Weights of a small GPT-style language model, trained from scratch on English Wikipedia: 4094 steps.
Each number is 500 + 50 x the weight over its row's rms, rounded and kept within 0 to 999. Layers, rows and columns count from 0. Numbers have three digits each. The size before them is the row's rms in percent of the matrix's.

# layer 9 MLP up, 1536x384, rms 0.134, rows 707-851, columns 0-95
104:454434518563547445420511434524497389515427546518492423476420515566469530593471510407557556491404532479361586451507484551504475504515467546500545488518477451444474472565534584564416525594542534511527471547516465469461389516465400511448457518431493483583425429625604502539533499457569588458
102:436467569509437476394392507491462512539610614514487488467458469505421504472413507553400505451549437447574527533402551646409518494539529354416503559439531542502434495469537548425507500486402566432541470645529521499548455514608370513518486469501387511546451497461430501507530491490506448535
103:538464516510512498479558485515542511386444492366511511513474515601425496471500576457504460536503486482504540540576494473450426514566537467570502585502541532439499509565427548543536455484447480456447435486491605412423437501507513569514493501501504537471612500646511517480570518570554527535
098:521498521406486491574563491472500383498466621339510431442517603485503558468466627448549502511460510543559499493439474514525519442438469576505473463541534413559477561429535427523543524571563531481548563523403485505523509518571552511568576503521494522558578427468583501554553428579518394568
098:526471556561410499493573561496490466449505544394589506484465497567495563438518473540478529515465669498471504432466421507521496528520457522501495555524435559515466495492522586569512576498557507466466540485435578493583483474492508531490437488589554562490531524434505480493490530398505509459
105:535445492505522541522426496529514486496698550466430477534520414554512545492533413580489587465541519477550516503482415538533575543523540536483392486575451463508462456499394435451516542522571514496494486570476653443554505525550484503560452481449424530360529506470378564473479447551522467505
102:482506422578481425443539620496455547526475519495510565397548530521451510498447509497523482563577536504499476572480507550529382480499486455455497468529516541436520525458545477411515545399474567532481540544594447484538545467434568618557471572498434557502518507506547432477429437520403475510
099:488526532440579529435446507570573513530467526507458587655484558456425564445530532465507402534519537555571446473436578436540438549556562483455472493508492539500469591446488483567466532467449452435565499512587466478466468521521484478470464561508541442518460476527480542610489551523481425418
102:618556578471484492549525503470487480519483498440478414524490538480453427420494492470419521639368510475443568539481543426519441458482527499479472526454500485527450352517499551428444596495546519475500469495389546516429460495538478487495512613538541625510443465512536576464452501543515461520
102:624588579427449468474415562462498537546563475507439511519499452443545483480512463536455374419550493587519519474495472519539462496484472400457445473533418401514426480548497521508514564522530484498438475478506479508511475555479543483575456504512502501541562529533509485536521471521466514420
103:528485576455483480571411476515506461508435552482427544480523531435456487561619457447595506439379503585568479424496511510467445557493512520502476441462546391440529525467578503490487492552478478468591555481482501548523604543447546562429507546593500489542473495477468573492483453510502545605
102:452582554464466424504454485453485498532518446385465489432423477455503462545477458503454550508506491467500574484588496504536522506563550587543478441552506487527517498458507448458457494506468475479485527411472524616519466487560424475519434471598489459457509431498527517377544448512459423485
100:507538461445400414535485523553520496542664531483537618374462474427495507489539564505446496468538569503447526499521483467498494486528492529410451578565500489494498499479409436448568527458465521501551620439576509410535391533521462535474481501578522508495460457520498486445588472547457518469
102:495536441479516470478378576517418518551551486506519490501493538501557444465536462489517488451555529525545459443505477461592478509476515414524513504492557530509590612408454565533435464448491425589608420519479470493546498593541478493434436541560501509568558474523477522486462562491476405529
093:482480531488462541468477531563503478532549455420530554452469483569400546448523483538576489524457432503583498545463440433527539455590488509379553467490486511556434505444492472388575507454578414596502452478474511512442457569541447531537395461506520393561547477434606522532489433478421452551
092:555400493334449382509620510505527441498580570535494417527532499579570559519522459564444406491507543515540494498461511590473408503468494487543491421463622502445570567513534475534553462584532496583464487626499511440564538486501608502481529517473433456516413509509575453452432579589490469490
102:583560523497434492502438574525452491533503457526529491386449480385488476543487520458431522536510475519562387487446527502422502534515509515504417510502481584508526601527504442459421479533536462488476486545563539496456519516468412510577553500494434571487492439523443430463478570533534448519
103:556393510492496433423607442523479577533559588391554425517539566531451559509567460530526536515489561466516560534464509584553477544483535544537545507413426489500533449500541515488591534454466429566487437583433458480540400442538544467479550478497548485464546529408523586488488480456465485465
098:582563483397393546526491427442521417418550498562554505493465516450453518566545463474504565454565410456535438446520537536457532485457514503577426488482605475394409486495499485390564465489571487441505415443559428581563520485539427478454529522456518502512478520542468511477491503509494464436
106:555529543511540455477504522476520461494544410486507532501473479541497620511459574542485478530545496592520455495581436497493355469545520485569467457491508514504499457531482559466507520542528562473502585494498493532508542541478516534531579493531477552505503461458561469500534499426483451471
102:499507561590463495532539468484535479485550505493475601546410562491422488472459524557541512595594568538479456530439512571504542544456508507473548520479472551398475555466452570447515452471431405514487457539473511545494504418559567473490535485475476540532503604477486542495481494524516489467
105:497437573407534522462466481446632576516515528486493430500455482513503591468495532435590485496464531549475489406507450496554443485435523495532471509548485523588481516400483478509532476557503529453589416523529558472470561462449469518555467588474459514402470499569484416532487559560491499408
099:480491477540433429490630609494479440521500518439480472467454519472498481478447440572523473436591444561432490454504521453548476498519502524466431535429590459446523521585489577477463421473534510467486486481485506497417485552554428514462506528396532501492474422481566491533418519464573496455
095:517533586628496497519537493504518446545492523639517393529529445426514476523435453599501366499505516496528459577477540464584529510497581506445509518527596433374458529521479511481494571550631479548526453413565523474511551508579476557497461564489525503448468560455453426600581467447505405519
095:485523495511396538472525533467453511549629591523489456361411475340539416500488474487478418497431497446490406473493552543517485562597583578533490427472536512588481483529467592423578461595527464536547526501482466626575489485478529425536507492580510480564461463505536477525548480552497541437
107:507454481463566458549442528525496523444544568459456513509530493458487514511458491502470545506537529551433548502506561566427495481493525427470471492496401355449449596512460489511538526507580520489437558434662458508560437441516508369517523501439564521565581555465542560571493500516570512490
105:582466578504441497472556520514429472473584571532537544561508494460601532525589447491520468566488406584601486509499518479381474519441475499467579469514429503516445456533498514587457577466427575442508431588459515465599508514535518505497580505443483523523503507481570570453564548527574525571
099:518514475418567440487587455395570488498520500526417480451472480398487413493541495477481531502571525476492559467510448452502468441604531496533463455495526443542463406521615489446454571510496418480480498605497491590459527441466514445512563464539472461524429481484462578392560449538513538471
103:484420483526530529588499417571516445578469483512537440484554465579450557527514588568544413484549464421477449550434506538545459543580551554550448477401558568449606563485481440454497426582414534571467449488490558540515488486548464503406562472559511549569422462453488461577469500474538534495
101:467490505493496539553447566532545478477542586600456526475540464477571524466597504418537414454506527534481523448490466491535581524454450378526451437529434498458426513525535501586580520495441529512589504501512525475549489590562581560475447496585532479327442485521509478455589505483445468512
098:468535556576424491427475508458459493480523529528508614585456408514448468603558559459486479541457475513534508498543416473551522552423561434517499441473528533380562435418571464515535493442490572479495510445496529476517487386505480511470512455516402369559387547428398472509456463521470502524
099:467484505446519499529394469459506436487424496423538508447491579525478552504557420542491477497500547452459534487578564466576444532449576432518540458501515553457542485524492540506496507532528469535587501602520477617548634459533541423412445534489424505448536527574450496544534519527593508453
098:451579583490464548494501547578462539497533418465484472575443491455519490520498452472574473470464434496573423407448492459465419478533490472504502472373486476540494540492499536532520522480512460514474559423481432421534415458496447429461640568511510423543506495493516444449490447537469481469
100:559476525446453523528466446460556533527540496510448504415456464424521483583487559537534474491502428547475559527504471480431422533437528464435547506516497534489521532490418508472521586529529476532598442453417610571425501503588549540512468499512432436432439472455518532511467590519491453483
102:470529477519530502414433573513499529504495609470457453538543458462542537633449486568477509622453581451389512605567512527425555498485550532566460501528562506537520493498513474407502553557545574456542507520522515547527460537341478522514525500526492536587486510405548509441421389566507541448
104:538465431465523509438571482505523498532564641509511505436598470520493467493578478490474480466523460491533582430547455493441527525625497502546605545544574507552477561469510436530478510542463486535559458523516571481412402534536534569441488483471545482484496476501458545494551600557511448506
098:555538570329479587623371508524546468482476573406497546482546460514447448519525602494527566537411529528476564526451482509554527569469427360498425527436452539613397564489551521449490545470502559488504578489430530512555468550500495482479470562476522476530601502432516494490480523515498555579
103:574535464514510466560541456530540423496518534541589462401432475428551531536507498563484457576430442444453455528508534549462453490485464467532484417500438477501434485504477561564503584533473490440398540423516453644559510474540528480487396575589425527600446423501494448524469555519546548493
099:475655549625486460473495563470410526472441448502633453450503474544513522608464486478565504520454507469486482471572479516500618443489487543494504540554465468505555541516628556550539553474465453491487540564515545521460533367561489502515496462450567463409454553464501542512579451485510494530
098:541522482465574461484435506514461455446479592453558497413478562474673485546478481466408437497465509415437491491437531466481487611503529545438460508481409541511523533428459535418525508593524546556430505493513520413474487504516393508380528479485507474529548469549490482594597475554530456528
103:507424563466365558611543564533570495568542495564497492536443512438489598443523516509542431473503406495463389494513460458527555527445426512503495483533472432413510449433445587499529428458435499455575533556452507532494429436419508573633487516431475607463382481544461460541514523563526562602
099:638484480513528464432508499490461522542517427539473638472463516552568490515455525500456498520481551481420435504551500489534543457526426583482402589527527454516555428483427596467520463474487496535464445510488407510537436449523464490454526546481542404611442488493489511500496572580475477525
102:561532506507421539513480551448472505501486508585504447361408561502465472603505508426452615497487521537459490605479500492485504532443490451501472448452498501579542556457515504440496428557516508478524485478401450450468602536427645600506540573502494457552610491513496503539533547584503498503
111:455514513449533464537451492466512369425491468617564420554464540449484498488537486566518490510449455508442587513620490463402595563519487503553527498425520498447505539498567529509580435487512399375508532565474439508505589554504480571595516515520551576483544553563559459561485410571577525603
101:452561483528398416509488437535460496507472548563484542492555506427425467509487468502556543530548545509460549535438554487511563551495480501522450519566667514498490489513490510542506427411493457542521507434540469573553510592490524530508615429503513507473491445504424470514518509431538474416
102:560619560514477449613502507484547428566536478427470511458592561491469525576500487517421560610520425505425463555425496497512505466569473512519534450501424571538521510472441479481521454522448550512496525484526525568603534624567489594449465405436448465453563538472535557494510540550472538535
101:500471591504494501411415593555438587478556394418553470531462495501509490475463491479458493443504613547534544555453474584526506500598490463592514595520475623444529516511487504466450561531600469522474507475591360526469463413478428459508533561579512525536460546450538496610499502536432593506
102:441582508545533527516475508541528540493491554413514494458485505609483459534514506551434498419502488454475517531553511443422466484469479495471452484445550499525507428526471529371432463529398529444521540355523445478453457423505523585463475489459580475444501567585553571551523434514439413448
102:463552582461445543526506560480464463500503518526542468524494479508491491598525485470387571514434502486443557658454431476454560454447565463450590512444425454566378432524543475565442493422392560491632470457491542505626438514507524437445497495523533520494500603456536582496474512448505484445
105:540386502584473575431527501456492512569508504503457518471573501538510479450489397558531415494471553511483568486473537601518512523548492492563528507322514436490459461476542514546563488506562511556427478527454541491475522458478495430469522518520582414574472512593607543504539422447578428530
102:493454461494433510564445536561462529481541475538469493471484478561576528558516519633443518464497506535437527526438467492561494504515479510496488570360565484572565453533537488505562455558461459447443515409478451386466426451523365478502559457528498535557495471518472423468502433516572505545
105:509494610514527427490482531497430499503529550487565536507460457487490479434543517512479491525553417480544529554484448479454489415532488436434436509544493514432532516533532490517521575564558418551563524484446428519530550488450366348460509481468579492540535493496513589558463529421441500443
099:477508515544570394508507459479496487452453544437556454570496491453534474554581506622366523496474427498488514539537529557463457559541525529547480489586564559527490478551504456516550398499544572459523477506515561457542527554431537566492405536402603410410527560492480481545466488479504416521
105:423467576527507555547544571545481511463544536503404564459495487474609471513445460537490517484501500572538439532519520522440432436442528500572552484508516457466539487435489620441468569530460525465422550486484541479519568520649487470528431537583562507444511587491451478486541506519470471397
103:542359430463480519403511493612433516485488457571614450578456390535465437494513524464498478478527456448495478556492511483426490522577457442444529469557446483601580547484484487547429495522481460547446487477490413465479625596438483561519488448526548548519494510519526525567547536576559475522
096:604512545445419439415402496491512454510424458476579480388511490487477521511400510530478443483606585521528560465512437495528542447443540548516491524511469392524533518505494436544473468456468398529455495469504472525456500527556501524646564547526488565516550519581498506490503539480468529467
093:540421535504539507469484528403440417553481479497491480401466481466494491485470485519594485480503469454431482538535478572501618482507473527514482509428572441603502528475543509522491531532593540467410568563579535509525460446606571454547499444520583455534507462530468549488590517568432574475
090:499498670386340533682359448493475527541484533592398385470549469511461522493530523548450572435464514467520581520450528598537416505525551441506488542510517506512472424440575515505499529518573446530524508505442511612540539400547559517453510509553532475452518459460545512500524495477410507484
097:447481414565475445539506535440471477493530466502364521433534431498461507476520477465486499409550492561628530416531519516491552559527507468554546435565518558508472533508532483468541493554474477491556535368527525396503481500532509527505487506494509468448510422423550516452521384449478452550
101:457520544484453496469427457570494563485525440451432549456540398519437475566585521566582444530590483533488538443492443456491484528574494469489467494499545496527417555540496406475540569495435527408570378502472507521425451452595488437476489659441571504450480513418533539508451551535499426554
101:559586520527492553408474566621484483533520578587590498475493490502565492503529460502591402343420509603426461562508531581446487525516451523449509538503499487449554464588526573496517536515476421526558537487516406451434564600536514531472453504527505461577495498498479429451384617493557436542
096:517623492507524505474479532646500495534543579538483526486517572484564480521564472433401553482475512480516451442467537556474540508521515428594441488475482473457481590383474571441466512435521544501566437506491539456484382475535554435549471522605519551520592488560496420543555495546476598462
091:549439489501543488436533550569411540529443565501575460450582465519529539559555516439494458545562525504505517486534472424478434575456511519501462517471484473526476559438539498450569417425495499551559623543503491495446413508660471511524529501436464489498619519506484600627463564501528457548
100:610429582567543522510564517491504537532537545556510488509445377482480514440497490449503466451435517544474580538500531471487468570528520446508566403561468533530444485583576542552392619475418497612486406450569551548500566470551515564490466551506514517459450513559475499556563485482456409512
099:448541588580493493534571467562474528535513497481501562524509532510443500444348462441513514432526553549447493462438516435461606481525532476485454510438584470379481483602496510522567532446566536419414508420455559477561541483650513535508564500539540546641529495440527550485553528455550553486
102:479558577463531487533508410494442557452417547457497581466489450531457496465544486549515534573412397528475626545510504445517475435550516523505478444564495454528529445437404498569599480478433523512576430534400507504467449483463516531605581523528465449548459497486546459421476473545521511569
109:568518551404425551499549450478521539503561474526513574464518442467477498559574515464489579463498514442482586542527433484502513464606514501607450533519504497419481422430498548464593597482409542466516479360542492598487509490481517497581496473553513429400445560524457468485476515514488462473
103:453487521477445554483489465446516432497461475459471432530448448538553571450536477491460532462544514456444539575439502588443632469484495450579557559505407449477542564476571520439439495493469494453496498517467509475519450476530446553533503483463489480576538506488421380493437428595590499491
102:444519474580622394456446478471485466584533473607430415588541408534441500444481479486543580571460465468498468542560421487497471553437589519555423570437511495461555550522580548539473517473544423557490469471479464540567412467414532538572428534525475407512495426610595609497441456568508451462
099:494501481499547505466455530529508533490493525520532433524503527603535445568528554635517544517541528504552438523502544475541533551461504524593535474485538498553527432537466489541579533569474604531529497570466508538484580524532409606484553477453450406408572476489421485528463552495379408492
093:431514464345482459563504401418420490478498480440568602451482465611515455499463465559568512483520548545501470402486456524518622455489584513498491534506460531522544533478504508413413465480522484420528529530484564522571560476479480503502553600601515420529557501514521559462466602575508570538
098:528468544567483474520418547586564477558504564519589416530529512509492531407546579464486518571467488560536458489425554429567507484459444437419545515433480469533420486474416447571513456534591449521469474502456431413518463550525480480445393527446421543392534411487543523525505529599531552517
098:472416555441547453587452473461491543518578535499414486527502458444523543477578509560518483533523568479497398523431467468472524539411448495505457541496601538482409511563408536444370510479538526600583473418502571512502466480446522495552491490540479476504484498516478444468428468470481533527
095:507598449472553434538501527499487479430487507546462522526592534402597473564472512493525582401512555543400495607542482527561524463458565495490585507511477447566485494460531488569534377436491503582556401488419495541505467516491503429520540511440562577483425513499552503454524572393463503468
099:448487550409564449495494434462433520547491534458571495517473541542486521473602515468490479529435440456465553438488518506573482545598533462451441618497613462527550492444545553499500524478455465579589409563484486459401504475435512454570540533524465496493500456550512517512554473488546545483
098:473555486499510537507597455464540416428574536519569478531528557504401468507487477460551467510491490467373485509397519576517551564423537488522421493546494483424464456531426539517428475528492424552488478565563511509544517465537525451511503529456478490557585470559486499468504527440579503485
093:473468564415448526491366515515529449471534496552598576545519466508518440476488481544561507525493512413472507506493489457438545511415509534522580452458456541504505483537528469546525508522579562462527496525555440525620512601491502532481518542505425499430538455515580503476574489432559401539
102:476483512550490417489504555443497454480545477443451563465601461447481480552502478507534538501505501498428543497430505448468440492572523487524452462519435583475506454502446620377478523506532531443463489559501529552437515531516521468517432545567533446482495497552502481488577500506452462488
092:412394530477521473451480466469450430547500395480461535446491509575406585533412506521499464504558510528470505550484543520404523425478497473500565494528514440460497481469487520540497548586560405478535538507444424514467492544532529449506412491580526503498483458508543533534529550439436539538
095:420555547365374532663427460516617428527521519486562396486511378478499517508500515521447515424569458503509571527430470496467454457538512403616548610463507500435537560436493538496504516486471491457517482554468538535508445442485578496534529579550453573474487532534531528456583553489515471450
108:487489481447503480466458341420448406536502433534535467534476459470443507470477380533479500484521536597553417467448535493598498526474538517451414482577450534501540459532499482415590470635524499585416429464475472484457515497474503492489446453528487587445554520539426510456474457485502503450
103:365565501608480430441428591511492449502478495438515551441544498531540492556455453504490539447551455498497475495521497540491491422473536363468478505536527602459514512430556498450509500473503576520384489473496582463497476500456516437520557484500467550614504478526563582477439424441403519515
099:577467519482523493494541388457528542579469498463452453559454458490433478427560466507390478491522492602471556421464496471501450543450439524398536525583419506548558476524476465423481484506479463450445455497506504554503576541541563519407512495572554544505552454530514515536509533557460480511
096:425503486482463506457391592539469498502565451582501525432544529568533511523479489533432429449485467473466615568457544494458493416460488464515454488558488592482470531498523514535425577496531426477504444528529511558465573488517431528499430529571510581498500436556468557567504520505520523456
102:480520554536476502497478479559461478491551502444452447567479569505505446494505511541474443502523483500488445527479494441491568470463518462561540528479514499442511505412451480389588494464529561458497520544557543527474427545516513518521505517502478574568545499559515580495438453481462486381
109:419495477574500361468462430526482489537455540570567565473440546488547582492590452443484443499537488463416494535514550451488508599433543571452462507454544432554518545461537505542492416437418428496470495490414529461584517528509471513442452508479576464601521558492497569480377510477544445470
101:531501483520537459472510514469423411461561414516447509542543461468510492494464529425509479473425448422520551564486494486513552521499456631529505487464514596528527493562583509482461437576539585518459459496532527532443510496520576544573511515451496457588626418486470496524349494544494451493
097:494507515502517646473549463527488376488508461501528519466567492553445437568508390553532424450591455492506506448453497404550469532456526461598493545540512456417499553567457454482556390481547499533422465412521474514540518495508484431307446428508514465463543417463427535503468458560501485534
100:483493426414422519574459442433485362556516436481517439408486531473442535536469470504482532609491517478487596493483480455443507505469508433532465392523478478511659485565502487534529438518493388470441455631470558574505502474455391536506333477391504435477510456588498415534489448557541558509
108:454553518510579496445477406504522587578603452463479503391514415497492569495632509537490477501596519505533590422516492481613535478549523528612479540550594470530586447553525576430604516510558520529551552533426454522510480574454491485492403457550452488443524435509481518496502515537462437487
094:526623575385451533504498509451523406480495546537331468418462493432573477582412455576507533538515477531417597435439462515546517536524518577492484556463533407509481467466452462503418543485488476464543536486523485450625566472526474509511629566516480480564578533479527454490502513530477473449
095:493551473564515542467552494467483460476513457529546516540500461487457514467566491526503466432587409451541517411453520505420463467487574564526551445505419466368497493489478540494429419505478459533470526546554461560500386506490495515511508506620524522447451539551507602541510503512469498550
110:511499531454491483471573521476534525544470489531429477504519523444493534466466498553480491506505494606482533566368528387489470453405497462530454475534547473443462506477482506409423470505552480467468491558507443464530521513514468561438444455531477365462567512534454499540516484553388490553
121:507452500550525473492473492556452449513520568523515494493603471608544560509455546526520456450468441441483517539415495517594503426498479553565487489548547468617521458516497464494523489430530486385491501471483538440378533504515481537532492550441498509429481539532434462559561500488394537416
098:496618562554537470566490458471488474501560504454551519430485406487395596498534533480474517570501386546485470473471504488546489556588535470504602518516491498538531455482523393525519544535467479459481466487524435577530487481513553499520495461463454510410489578469523500515486452464469458440
097:472470540452602396501537429485450460536469482474510422457460542407447456493416543575432498385450446553454498556462529495550533482533465525501523523488493460520489485471404533413566479511499391488452627482521511524510574480565485424480567522503541583391572523510504524520589477504467501489
099:445547484498501480563467405612444442496533540538487536473504472517417596459451475483445487404454429506436508545511399535384522442442500487475516471471469509482537564520550533572474482554548548469480578402507523528563466528583568584479491506548513459493499520454568510455491497535453480491
104:591574555537471523427569468584540531531471494370496666522446495565497522462510517474494519502500465526559466480415581436553505600463526424448565537499421500557487601541441466504536550573518483443440436538473549464567575511508501429559477458504469533413474534468467608508489525502528473468
098:471480541436521473510447505515484546575474427435435498427517448415414475531498480474464420482429518477564436467495567497533604490578491529583476540484487450473538576436544511486554465517454574513531540452546512481522460452546495439573455473574628485563422541467583575414453458480548430428
101:548391466511540524510437465533488593487529469542631499553498451437514455462437502462534489515585414529505587497469515548495488484454524522437506543504502542452544461482531461464410506437415605493551422541413534519552482461431538466481538458392492567457491367444522453519521477534476465452
112:484464476518492496466547437523462482506559539578509469464587536432579461483572468530532539501508479466422432472470443534510392439579506523540504500511513539473496557514560540506526501548430469528509459542515455462497439453524509462509508405593448592473541456407550432503469422505446489491
096:458444445555487468509506418498520512494485515504575471631531411592482501441515448483502548497463506593497437545539520579472516463515503532433562496506549528477481586536509423484480507601576512453473467583442530448533529500484359472424489507525527493556617464596499469533519599661499521563
088:509503490521549451355451538526421515577512611554442530580490518536567581419455505519556417525465506537539469480511450391483530616477577467355573529478492555592522444528488526425503468548482552525485504505506479495535503473533445472461432539572503575468462514565485519482431595495504501554
101:505488411528471495524555521543452475529491621561513489477580442581428558601560405466482517491536568570563504466408451527578512457565527503568412552451489517497497539584551506615532418502461494475529428509481393479427547527455469496541462542553468483470500413563489541540545516494516456511
104:543403580452452539547533523513508474501493469460531467586518503580451457571580472552508493376444439492487493541484501417549480523585498452512513461457528569481476547433453487513587477467462506438533405445424499422387446586595516546525596513524451491456577535508463455469455489522478471528
104:468558554518461510546466544477527425519560524520552550532501421554528476603488451508544527533491584454496434527483452555506451476509484539505465556505472563558530504514391524492555486477465498474480500509504440566568526468522452546428526366534525538428454530463492458490507538325519565528
101:627559542468436438431507497572501561527462543561530476574557509536576534478556466515480437509530574420445461567525543502487536550427477519448483520658538438558501551504485604514519490461486438478444503592485544497528573490470433393485582526512427456514479520512579451582512486448441497512
106:450483530494508444512508466478498581523550543562554439461533528424475462458451449440471534455461511548491463451451515488548494481426486519584485554512452468562522435464464485575550609459492477529477581430488506550514537488528404490462468509525493522491467503482587474466643527526550495437
100:422608528464549480417529454478521446557498535476536462395551508494477559475517566532554544561504450514490572554505505510538420447482388490447589482491474647511422449477485523462450536473431557441329453545531522535440454542588501535612571365528500599474491489443451477500494418572375555505
099:543489567391566507516492482575498488501497587583578456513539519508583505539465481510466544505465549520565441461424518453451442524561449563463567529547441487517440445523561430446468493427438600479548615440569546508511546408459502551539518535523443431480624542438569455407467442493558540491
097:518539520512575483428504545492427554495489508448489445468465597406497534504516551547462501456447477467468483456603459483434429480517549547511427497506366483548418540564450527479590541472496624462462524517441510527472497447522565542474621515483490488499531468479498471461532465451484578567
102:488389466527419434475506511529547556511502473609464361412426450452464531497476521449548533488423485506375465456562494509634523487456452617531588417403487488539475596473449533553552512491542393459501437469535475549554465534479609470484439548563519511505506513466427519568523524531486433559
101:472456484520605496555422470421526542577538458521342522430485484429519418478478528487567490512439479560532496525466496488544475455398442565350524580395501413535523400515410494448558491502540463550551521498518434492571489498523490513510463435440502525539464581539543540583567554464509573498
100:564539526456473463421520395479511490535551538466509477502419502543511415523396394497492467547494448471444466553444515503468459402462521505511455501544504580504516435583485522490551508481537514515477450473525479424540433396511569517505527451465453463551596466464495531493547490526546405460
103:471519477401479499488548519495461432438516509482538508496406531517432424488513653441495454497457496553454487535453501520556485485527535587413494473472430488553416552474479513483495552475426595453429455535411479457511492524515526542588391522496498480503467497485475565454525489437484525491
100:504477493535534469463550521505527501517532483505544462573460502490467543488496453465535549577518504486499581468455504520528577541566569568565517432435496454425452573512495465547452524448425385452536475499487437548459546580547526516557489492510494412545400438487527433454513420495487585516
109:463516466473564480430503505434413412537528510470441433520517512384471530448510503490495535502528571425487559454498468436458555458450552525530498505511512464585490492562524491413513494455430546479471543443478473545525535464510476562460473470527533399530572471513563507446628507544445550582
097:445447512499433559524499517425523447558527533534583517505511497585539568532513582503509473473524472435447566541500497487535597470438465469428439489416535502593462569532542527562506460474508526464456519572466573499465518505604454590419474485465528432490536595540514577529466499484451497484
098:519496468526426513438554423507397460491429452439377549549491518485545464465532450456467515535438447487341414490509457462540495461507508491569508530483539665443513455491463521455569330511508455494505508498508578501496539455508521514424515533548404591490477503541563401443459424523514478584
105:494596506559522422473413565595514559574467504489492523463448573474483456582594439482380497486505411494435519573511457343481533494527418461461378477396502495479574470523470418555628553391551527412488464458538420435445465564526478540507493556573545540519520500478399438503545454603434535482
098:572475493372479485531603483431460522485521471514451554546410497513533471500398605495508567590503467478509476520515505471499512476505529406498490478457441485435488511490504508499508468505420460449567529597576475545445474482403488445444381467458555528474545524568447449456461543546504437484
111:535461460421556433466511434455459520543523575481512513458432413529472485563491461540472508550485477388540563451537608495536616433528488562501533457520468631521419438529488527507471557535450597411447499499554526552472479483553527414496557489474448410513533558650508505441532487481503562416
104:504564510500568515520464479489430609493499462491571413410580513470477569541435510480503448507609504492427521463474449515414437553500485524528547477550457433513500419569496446480534521459473513481509519515428414483482546533430529458448552535524500427408500558459579527497496461527535562471
102:421475473485604342569554393519406559522539413471523498581577434389414461535429587561446563454556513450473531451407483434478465588477516520497465582549549546499472430522485484433530548463562567482512555480494457525524425535558540550527556497540494430585450520575399557447554550553416522495
099:485517426423482483515500538525561421466480498500574493550475494519482481459493544503530509391488523504468482596456504549523579563489471527450559442533477557441469601465470593520469468486486526564402477559513495470493441532529424550484602523513452438530477496413493564497506427505481437515
097:413534546419488447521500574490544446523500505494451368458445560423491465602508462547457500465488449415494448430489507550453507539459520552399563582524505438517553519456544581423427465523530464506414464515478399475480562479486467506548587523515496506455454469494460524453541587534492532438
102:462532586498496498586484558586485402443506531475511553482534535402546385519505515518461441481579535472460535440473504522448502423514582476480484419486552452471523467490508555563512457501518537458521430473515549538508519484508490466561436487491550458490515406563437500427475456482478475457
100:408394465529487428451539514466425564508513469552477528538546595536501504535488481531450483473448571390475432465486548508554427550546512511519523473518447527566427421425450547459486409509510490436461433516479509500454558508489489447580468541492422509542519455529470552471514511453610487486
102:486450508575506437450387496512593443487492547408543621494602557566519486477496491486510530540450482363590529500549514567410510561548568450467456523608474579468501524535419498458510546620531534483499517479512624540439523511479450445496545551505439467437493550524549472516574454536497551461
102:406574525456323483472447523529538492543511544506532569440461510434419496521510466578412374491472469482469544494495527573440511476564527455515466501545534503467556515524504522433515512510568437492464522473466407522492440509549426460461497550435496504415544515434542476520589468556522518517
101:422520550428498487533537496461427429535538604455473468565475483491429535458469563522506484581443491506495419436497433424525489547554526526501459434467586426480509492547515548476473498472538561546460417448464622456522533434531544526601458462555429556519636526414436488424561487460467539528
098:572509506348425469568571413470449480500445519522445430427609456485508564495412503469529475554418521521483486538486538504553519425562459468619549525531544472520473520533533553466446505519401404542522521491440436522409426498426498567464517482383542472423493567442413446548554532552461525545
102:494394477448480484585510527509553531544508560516517449430438459401468452472477606552549514446570453538485550465478542471551426539440515492530478494532455565426524423471498500536532486533576466506548521523518452546558591543477491467432516435513539517470516477580455558387467513477556435489
097:479562486465476471537469450457533558509469410479457481558511515446541455476496505500548379497511478511502436580511492558493519490579501564596538537539590476452588516572402544549517414572474508510507494517526478574479507481448498542441470542560501399492524591508526512452455454530475486394
091:399528558539452478530440559425565502494536408485575478472457492533477438395462571493543459514529503591541602553537429486549485469480524463437503510483475511587457453551559497546497532434487615523546489486483525471559573540449418569403455541509485501563536509488522550429559467534417546538
093:509466562537397464564562525465455470554455557498482461559533506437508440411535492511447513479491536517413544501499523543511399523624472517507519550532458499459624499414506499578495522441496498473428439439572454451536470544531528476512477472456440432443549481590483509543554536472498411483
099:423591513494456525457545509488505512530498462478404525444512533520480482585512538543586543457502389495501478478508432537500487483475491494583439412553495576462509481523544481517510557424471497530506496515481583566514443511423576418449579546463499452595530446490543438512434512439463491450
106:537465524494487487494583475524432456548480420555492489489485522544530545524490506508512559506503517508545477549585473508451534399603508572509431477509503504475506492497416569493538521563513407473567522525482402601430526514451550508486434620497544534526464476526513516487494484416409481500
093:463537475485550431429482489441428540537472440569554510494489521516460417469524400533517492401532461493513534488546540415609568510494520476502441487466341533487541447531514457549507549468495399531457416527449512638595498588455537507556494506513455558514511522559462549521445524462424474462
093:483457539369597427495573482516493521536510457503548484515489446499544393544525488502477518512482501520493496460577519428473560432493571484429583512482542422492467486565425514458444454518567522460518555382488460515543514506475472452547572550477458428498465574518564531469504570514457479499
097:488507514494444490487463467618457507474498414500433554495501513516454466448565507507514576436507406517565586459415454536479489536485465575602471498499522469486432442525526498518556483540423429503458565500528521472461530593548420501506520501457517523526581494470435385374510561551525497457
102:461443476482510431547496588519506502513518587445477514485575481587485486543489542596513598433509473561493506482511463550426544468424512478399433476523557510473476534479478561518456492465542523525542518478475561535532449482544551455550515486464520544436543488613628534455472497497456539465
101:498481494509452505480520532445482510524511504509480517455540530523462523626529512554481420578473550616545567467525526520486499550537515454463550508545557548528502464418448524469541491517446506507474576482399480544467495524565500505408510464459566544476614525507514448497483492514405525463
100:480365461468515540428481495502412529427465500450526535557588444511441467498474507501484494473469433530587534487537463519530546451456459505481477510406541464447518458457490614497425434476455462503530500508526434450589524460396484493533517442471528479528551493487564518515447564557550497542
099:498536553549470354575510578489518513588495543540434536554490565463462529536545433474523553451450454596516549623478440479437451447513509509520585517462502541546588426497503510403482575469431464489589423519448518474493431534482429420482512453510424548479478511475526433455496463495504525499